Weights of a small transformer language model.
Size: width 64, MLP 256 tanh GELU, 0.73M parameters.
Architecture: LayerNorm before each block, learned positions, biases, tied embeddings.
Training: a variant of SOAP for these matrices, 159M tokens, 4859 steps.
Each number is 128 + 32 x the weight over the matrix's rms, rounded and kept within 0 to 255. Layers, rows and columns count from 0.

# layer 2 MLP down (transposed), 256x64, rms 0.0874, rows 47-71, columns 0-63
[[136 152  71 115  96 152 114 119  97  99 132 111 109 170 130 145 113 175 154 158 130 154 149 160 143 140 111  84 128 132  96 115 140 175 109 136 129 175 118 133 139 143 135  89 147 108 152 178 156 114 150 144 151 124  80 152 144 121 171 114 178 143 123 110]
 [143 153 156  91 101 114 144 121 132 174 116 167 119 130 151 120  95 166 119  62 143 122 127 166 101 118 125 113 186  97 126  82 109 126 149 132 184 166 126 185  75 135 139 159 147  53 143 155 196 120 139 155 158 120 160 152 135 137 114 138 150 109 174 122]
 [115 134 146 133 166  69 156 155 155 130 115 123 148 141 119 146 141 156 151 155 108 106 211  99 164 101 212 148 176 168 137 170 163 143  89 152 126 105 156 121 149 136 172 144 125 141 122 136 162 170 144 117 113 163 140 132 158 140 154 159 188 109  85 106]
 [164 134 131 196  56 127  91  73 167 102 198  73 145  97 108 112  91 174 150 127 110  88 150  54 114 153 152  64 102 144 162 127 194 101 128 135 197 141 120 101 109 119  98 132 125 180 172 113 138 177 140 106 129 125 105 142  71 125  67 120 104 141  88 151]
 [ 73 148 144 144 157 184 102 176 143 129 125 132 133 111 110 109 143  87 135 106 120 155 160 107 185 146 163 144 102 114 159 107 123 171 154  81 133  96 149 112 154  58 101 160 151 130 127  87 170 162 183 130 146 117 170 174  99 184 140 112 187  74 109  75]
 [171 129  95 149 146 121 132 154 115  75  92 103 132 134 123 100 152 158 124 103 139 112 160  94 159 114  93 127 192  95  92 127 172 109  44 122 141 103  61  96 104 119 144 119 134 155 167 126 136  94 163 120 122 134 161 136 136 119 102 105 151 103  86 131]
 [105 154 101 115 115  69 139 100 171 123  95 146 199 142 105 101 102 148 123 158 189 183 168 111 112  97 200 128 133  94  90  97  76 132 179  65 171 156 141 108 174  67  96  82 176  49  86 119 138 127 194 106  90 133 142 129 134  89 139 162 166 105 141  57]
 [113 107 155 104 105 129  99 112 124 131 115 112 129  82 108 147 128 117 150 162  65 151 148 123 104 169 125 172 145 151 126 139 137 150 118  84 114 112 187 112 230  72  99 113 103  78 112 161 136 160  99 133 133 114 150 142 139 138 124 123 219 147 141 101]
 [125 130 140 170 122 132 105  85 128  95 135 113 136  60 157  71 126 214 154 132 181  93 117 120 106 168 127 137 153 148 109 147 153 151 106 116 195 196 124 132 161 105 130  96 113 134 155 114  92 103 118 102 162  96 160  97  65 136 123 156 138 114 120 120]
 [154 104 145 136 130 107 114  97 129 124  96 121 159 136 146 121 178 128 141 140 178 124 129 120 140 148 142 113 170 128 122 155 129 103 106  90 117 140 121  89 136 134 133 112 157 132 156 145 128  89 114 107 124 164 152 121 118  99 149 146 128 131 120 122]
 [ 51  96  74 133 155  99  95 104 206 179 122 127 151 108  94  89 133 159  99 183 124  44 126 139  99  98 103  79 120 108 164  98 166 129 138 128  48 188 121 178 195 118 123 114 123 119  51 173  95 148 105  79  73  97 121 103 110 210 117  93 207 135 170  86]
 [151 134 110 129 197  59 150  84 177 121 147 126 156  96 129 143 149 174 152 130 124  94 149 130 141  85 196 132 122 147 141 138 163  73  62 156 193  93  71 121 126 121  87 121 109 115  65 106 155 199 134 155  86 144 129 114 134 135 126 127 158 134 102  78]
 [124 101 104 144 192 128 117 126 138 124 111 191  94 128  99 113 120 126 205 113  90 126 172 126 138 123 108 159 116 189 111 146 132 147 160  99 139 101 127 154 130  62 163 118 134 118 116 140 123 168 115 114 123  96 130 153 187  90 129 140  92 105 115 149]
 [126 131  91 153 106 176 113 172 142 118 143  96 149 135 139  97 145 119 157 100 108 140 113  71 173 137 161  73  80 153 122 216  86 162 111  96 151 112 218  93  88 132  73 163 217 184 145 147  96  69 148  90  70 119 106 125 130 121 181  87 176 183 109 172]
 [ 76 106  84 117 117 138  91 153  76 130 154 158 104 174 118 160 133 111 153 153 175 139 139 121 121  94 113 114 108 146 126 133 123 135  97 121 148 123 119 164 162  95  56 110 121 137 107  91 147  35  85 106 155 175  75 126  99 148 131 177 117 118 108  96]
 [116 111 130  90 162 162 137 123 113 144 147 178 133 127 136 152 178 150  73 168 136  89 126 127 109 152 130 140 127 159 118  96 129 153 134 106 144 125 148 139 118 153 128 132 118 164 144 145 131 132 117 128 136 133 113 134 156 121 100 113 169  86 127 150]
 [121 149  68 108  73 183 166  94 118  43 190 135 134 164 174 141 129  74 148 123 119 170  85 109 128 166 115 130 113 155 155  89  66 171 199 142  83 206 156 155 102 153 113  96 150 133 223 156 113 102  91  82 141  89 155 162  98 116 156  72  73 138 168 182]
 [120 148  79 153 201 118  87 190 166  72 164 120 127 157  68 180  36 148 142  68  99 102 142 158 119 145 130 100  97 122 144 106  98 111  93 113 174 189  69 122 109 104 124 165 161 175 119  70 116 121 195 141  95 156 137 130 157 163 102  98 146 209 145  96]
 [ 95 109 125 119 179  79  70 123 152 144 150 145 124 140 171 121  75 163 101  75 106 130 126  95  75 121 114  90  96 116  97 141 169  82 113 112  75 191 167 113 141  99 156 125 117 148 166 159 154  65 223  50 137 135 131  75 103  14 117 149  81 151 141 138]
 [111 116 140 124 145 126 124 178 100  99  99 164  88  81 149  84 173 113 135 108 155  63  85 112  66 137 164  94 168  67 192  76 149  13  84 106 142 109 106 156 130 128 108 172  98  80 187 152 177 192 146  69  54 117 131  51  84 115 103 139  63 127 136 173]
 [117 176 208  90 107  90  94 121 150 135 124 145 148 139 126 115 114  86 103 143  74  97 196 184 118  82 210 174  84  90 135 175  79 127 212  88 152 117 117 133 145 131 143 106  82  77 144 147 126 160 164 166 175 147 137 158 118 129 135 115 148 118 134 119]
 [121 101 113 153 110  93  73 138 119 127 159 160 124 128 200 194 154 116  90 135  95 127 202 150 116 146 160 107 140 133 149 112 144 104  87 187 163 183 124 174 150 119 195 181  99 164 112 135 120 123 184 144 128 140  99 125 101 127 112 164 124 139  94 100]
 [147 156 140 159 132 143 113 116 140 123 158 150 172 116 135 121 102 147  93 144 160  96 144 109 145 175 136 136 110 169 100  85 135 161 123 164 185 101 134 157 120 133 141 129 154 152 188 177 129 137 150  90  97 128 104 112 147 179 152 132 145 136  98 174]
 [158 160 129 125 123 148 132 118 122  79 100 134 159 108 122  94 221 180  86 126  69  50 153 121 144 121 120 136 159  83 105 123 131  95  88 148  69  68 106 108 120 102 145 140 105 124 124 120 106 124 103 132 121 210 105 171  84 123 110 172 186  87 117 130]
 [145 104 140  94 138 111 173 146 186 126 139 179 127 135 157  81 155 112 108 122 122 196  88 183 168 149 102 154 128  98 139 185 140  98 134 163 165 132 130 128 123 142  93  79 121 110 131 131 155  97 106 173 178 178 160 114 176 144 150  59 102 133 130 110]]
# layer 2 MLP up, 256x64, rms 0.0878, rows 48-71, columns 0-63
[[123 122 113 176 117  73 117  98 159  96 173 135 141 156 156 145 155 136 159 102  82 131 117 152  85 153 175 145  82 146 145 163 132  82 100 147  86 128 150 181  53  88 135 174 112 109 169 177 148 111 146  85  92  95 185 172 142 107 141 130 138 109  65  27]
 [123 174 129 186 150 117 112 113 153 144  53 127 175  96 163 128 122 114  54 135  94 152 121 112 128 149 166 117  94 108 127 117 176  86 105 111 132 193 102 120 120 103 162 152 156 134 105  98  83 119 168 104 131 120 143 132 163  57 104  86 145  87  85 184]
 [128 163  83 150 163 146 123 122 110 140 104 165  93  95 132  73 150  93  56  83 138 114  87 109 127 174  82 118  72  85 109 116  64 129 115 133 128 145 112 138  80 109 130 142 215 150  56 157  31  60 153 125 107 107 127 113 166  96 124  78 116 112 120 149]
 [103 118  99 125 167  96 109 144 124 160  56  99  52  62 145 142 148 159  87  99 116 145  43 178 132  55 145  94 144 118 118 130  77 133 137 161 148 128 118 105 121 111 140  88 117 139 124 105 116 100 133 100 131 166 123 111 116  73 107 110  79 150 142 176]
 [100 124 137 162 113 137 104 130  88 151 194  74 125  82  89 113  71  73 141 126 150 132 135 144 150 126 115 105 111 119 158 140 118 119 159  61  99 155 185 147 140 145 115 144 136 117 134 134 139 178 128 123 113  71  70 132 178  80 185 115 118 133 116  72]
 [142 139 122 204 154  52 111 138 159  63 220 100 205 137  86 140  94 146  82 151 131 213 120 104  93 147  62 135 119  91  81 109 205 127 133 136 151 159 143 162 104 133 139 175 120  80 162 108 122 135 177 113 136 142 133 160 146  96 150 159 195 133 129  67]
 [184 139 126 122 125  58 164 118 130 122 109 145  93 119 139 132 118 129  66 141 136 149  97 143 146 105 111 139 100  83 123 105 181 134  97 130  86 208 147 142 132 154  97  92 130  96  89 136  79 144 185 111 125  88  67 138 182 127 108 109 124 120 130  85]
 [105 149  89 135 106 173  97 166  83 145 159 122 133 142 104 142 134 126 147 147 168 132 144 145 206 157  85 100  75  92 109 122 150  83 113 118  57 152 133  79 143 147 158 173 121 144 132  72 135 173 162 165  97  98 134 111 145 111 198 142 153 161  73  81]
 [122 141  93 133 122 131 139 129 114 136 196 110  68 145 137 115 107 121 156 110  91 110 129 147 109 156 113 137  94 167 151  99 101 131 137 174 126 108 166 125  99 140  93 171  87 115 150 118 146 178  92 130 146 107 109 127 131 169 127 158  98 135 142 114]
 [116 227  83 107 179 173 110 112 134 120 140 138  61 119 147 131 125 130  78  88 138 124 109 160  51 139 107  84  98 163 148 132 179  97 180 144 117 161 139 147  87 100 116  77 159 141 147 160 102 134 136 138  53  64 134 110 132 112 105 102 120  88 142 145]
 [152 173 152 160 160 156  99 180  76 185  87  94 139  70 134  36  90 137  94 117  84 156 189  59 145 159  91 152  86  72 115 112 111 105 158  89 131 166 167 119 123  85 121  89 107 133 151  85 136 122 136 174 103  87 113 112 222  70  84 145  97 110  89 164]
 [140 146 118 123 101 138 147 203 154 122 121 124 105  81 157 143 119  86  97 166  86 161 104 155 123 119 135 116 166 114 123 119 154 166 118  93 145 142 118 115 114 105  99 125 115 127 122 145 150 136 122 114 112 105 120 122 142  58 101 110 121 193 113 147]
 [142  96 141 122  53 128  89 107 104 173 140 135 134  87 125 138 120 133  97 150 157 187 133 123  80 116 136 120 137  93 131 120 154 107  91  65 142 110 141 121  99 130 175 162 111  59 145  94 121  62 194 182 154 141 153 124  89  67 117 130 145 185  73 130]
 [194 164 118 143 118 118 136 108 124 127 166  92  94  96 125 108 131 118 134 105  93 127 138  93 149 160 113 159 135 129 145  97  88 157 115 133 127  74 108 126  85 141 200 136 122 115 184 169 100 209 135 136  77 102 147 109 135 134 115 138 110 141 139 158]
 [104 147 137 137  83  95 123 120 164 100  81 142 112 177 117 114 142  88 116 137 136 145 163 145 126 101 153 114 162  84 113 178 101 102 139 192 132 110 123 153 110 149 113 111 131 119 115 156 159 121 133  96 140 117 127  94 135 106 132 107 124 182 112 118]
 [145 206  46 109 137 117 159 172 117 160 124 164  63 125 102  35  95  92 127  80  60 165 110 102  43  81 176  57 148 145 180  52  58 110  93 179 101  97 113 113 117 102 130 207  93  51 159 139 219  67 135 176 143  90 143 137 186 172 117  70 112 144  83 151]
 [148 182 126 112 145 129 156 174 146 144 102  98  66 101 132 119  43 135 176   2 137 148 148 103 114 155 117 193 159 117  96 149 143 119  99 158 199 164 162 124  81 140 130 150 132 118 122  31 128  90 206  77 119 131  86 109 108 129  98 177 136 139  72 156]
 [140 175 120  76 144 140 140 170  85 124  87 103  72 107 150 125  70 169 112  77 186 179 113 126 140 103  76 166 170  89 105 137 141 175 105 132 177 139 129 115 126 170 151 128 160 105 129 118  59 143 148  98 120 115 143 128 170 134 104 174 108 125 114 114]
 [118 159 116 105 131 143 140 163 142 144 134 168  75 177  49 146  87 118 144 123 192  95 115 133  63 123 186 111 133  70  84  87 131  49 118 158 156 149  92 129 128 163  92 188 105 152 129 159 183 186 218 104 109 102 176 104 143 126  74 169  63 138 115 132]
 [186 161 124 159  98 113 112 153 146 170 179 163  93  97 164  77  81  80 129 134 129 193  82 113  71 183  70 143 107 107 139 113 128 169  67 147 108 159 103 123 132 133 143 162 161  96  75 113  78  46  96 150 116 159 102 124 153 126 158 156  95 130 110  91]
 [135 173  62 159 129 165 147 123 101  95 148 134 118 116  92 117 127 162 105 129 121 141  93 147 105 103 129 114 141 184 121 148 104 134 116 158 111  77 131  78 104 105 147 162 125 137 159 115 197 121 139 119 179  96 183  48 121 114 124 150 178 160 123 157]
 [112  92 117 120 114 121 124  92  91  79 132 125 119 151 127 128 156 116 125  92 110 143 148 133 143  74 122 107 163  90 186 180 100 141 166 107 133 131 161 129  97 161 159 108 101 163 139 120 182  75 108 169 159  87 138 106 120  23  85 117 140 135 194 113]
 [147 123  91 168  99 118 177 124 113 164 154 112  44 133 137 151 115 106 112 124 170 162 115 135 139 136 137 107 107 169 160 144 142  62 143 136 209 143 180 118 143 178 131 107 109 101 159 160 200 135  74  93 104 111 164 102 119 175 110 179 108 184 141 102]
 [161 175 122 122 112 195 140  70 128  96  72 105  86  86 126  88 171 163  80 108 116 135 142 154 128 127 148 159  83  93 105 120  89 117 140  94 145 105 160 109  98 136 156 180  84  93 141 172 112  77 129  62 115  89 165 176  76  79 139 132 179 114 135 138]]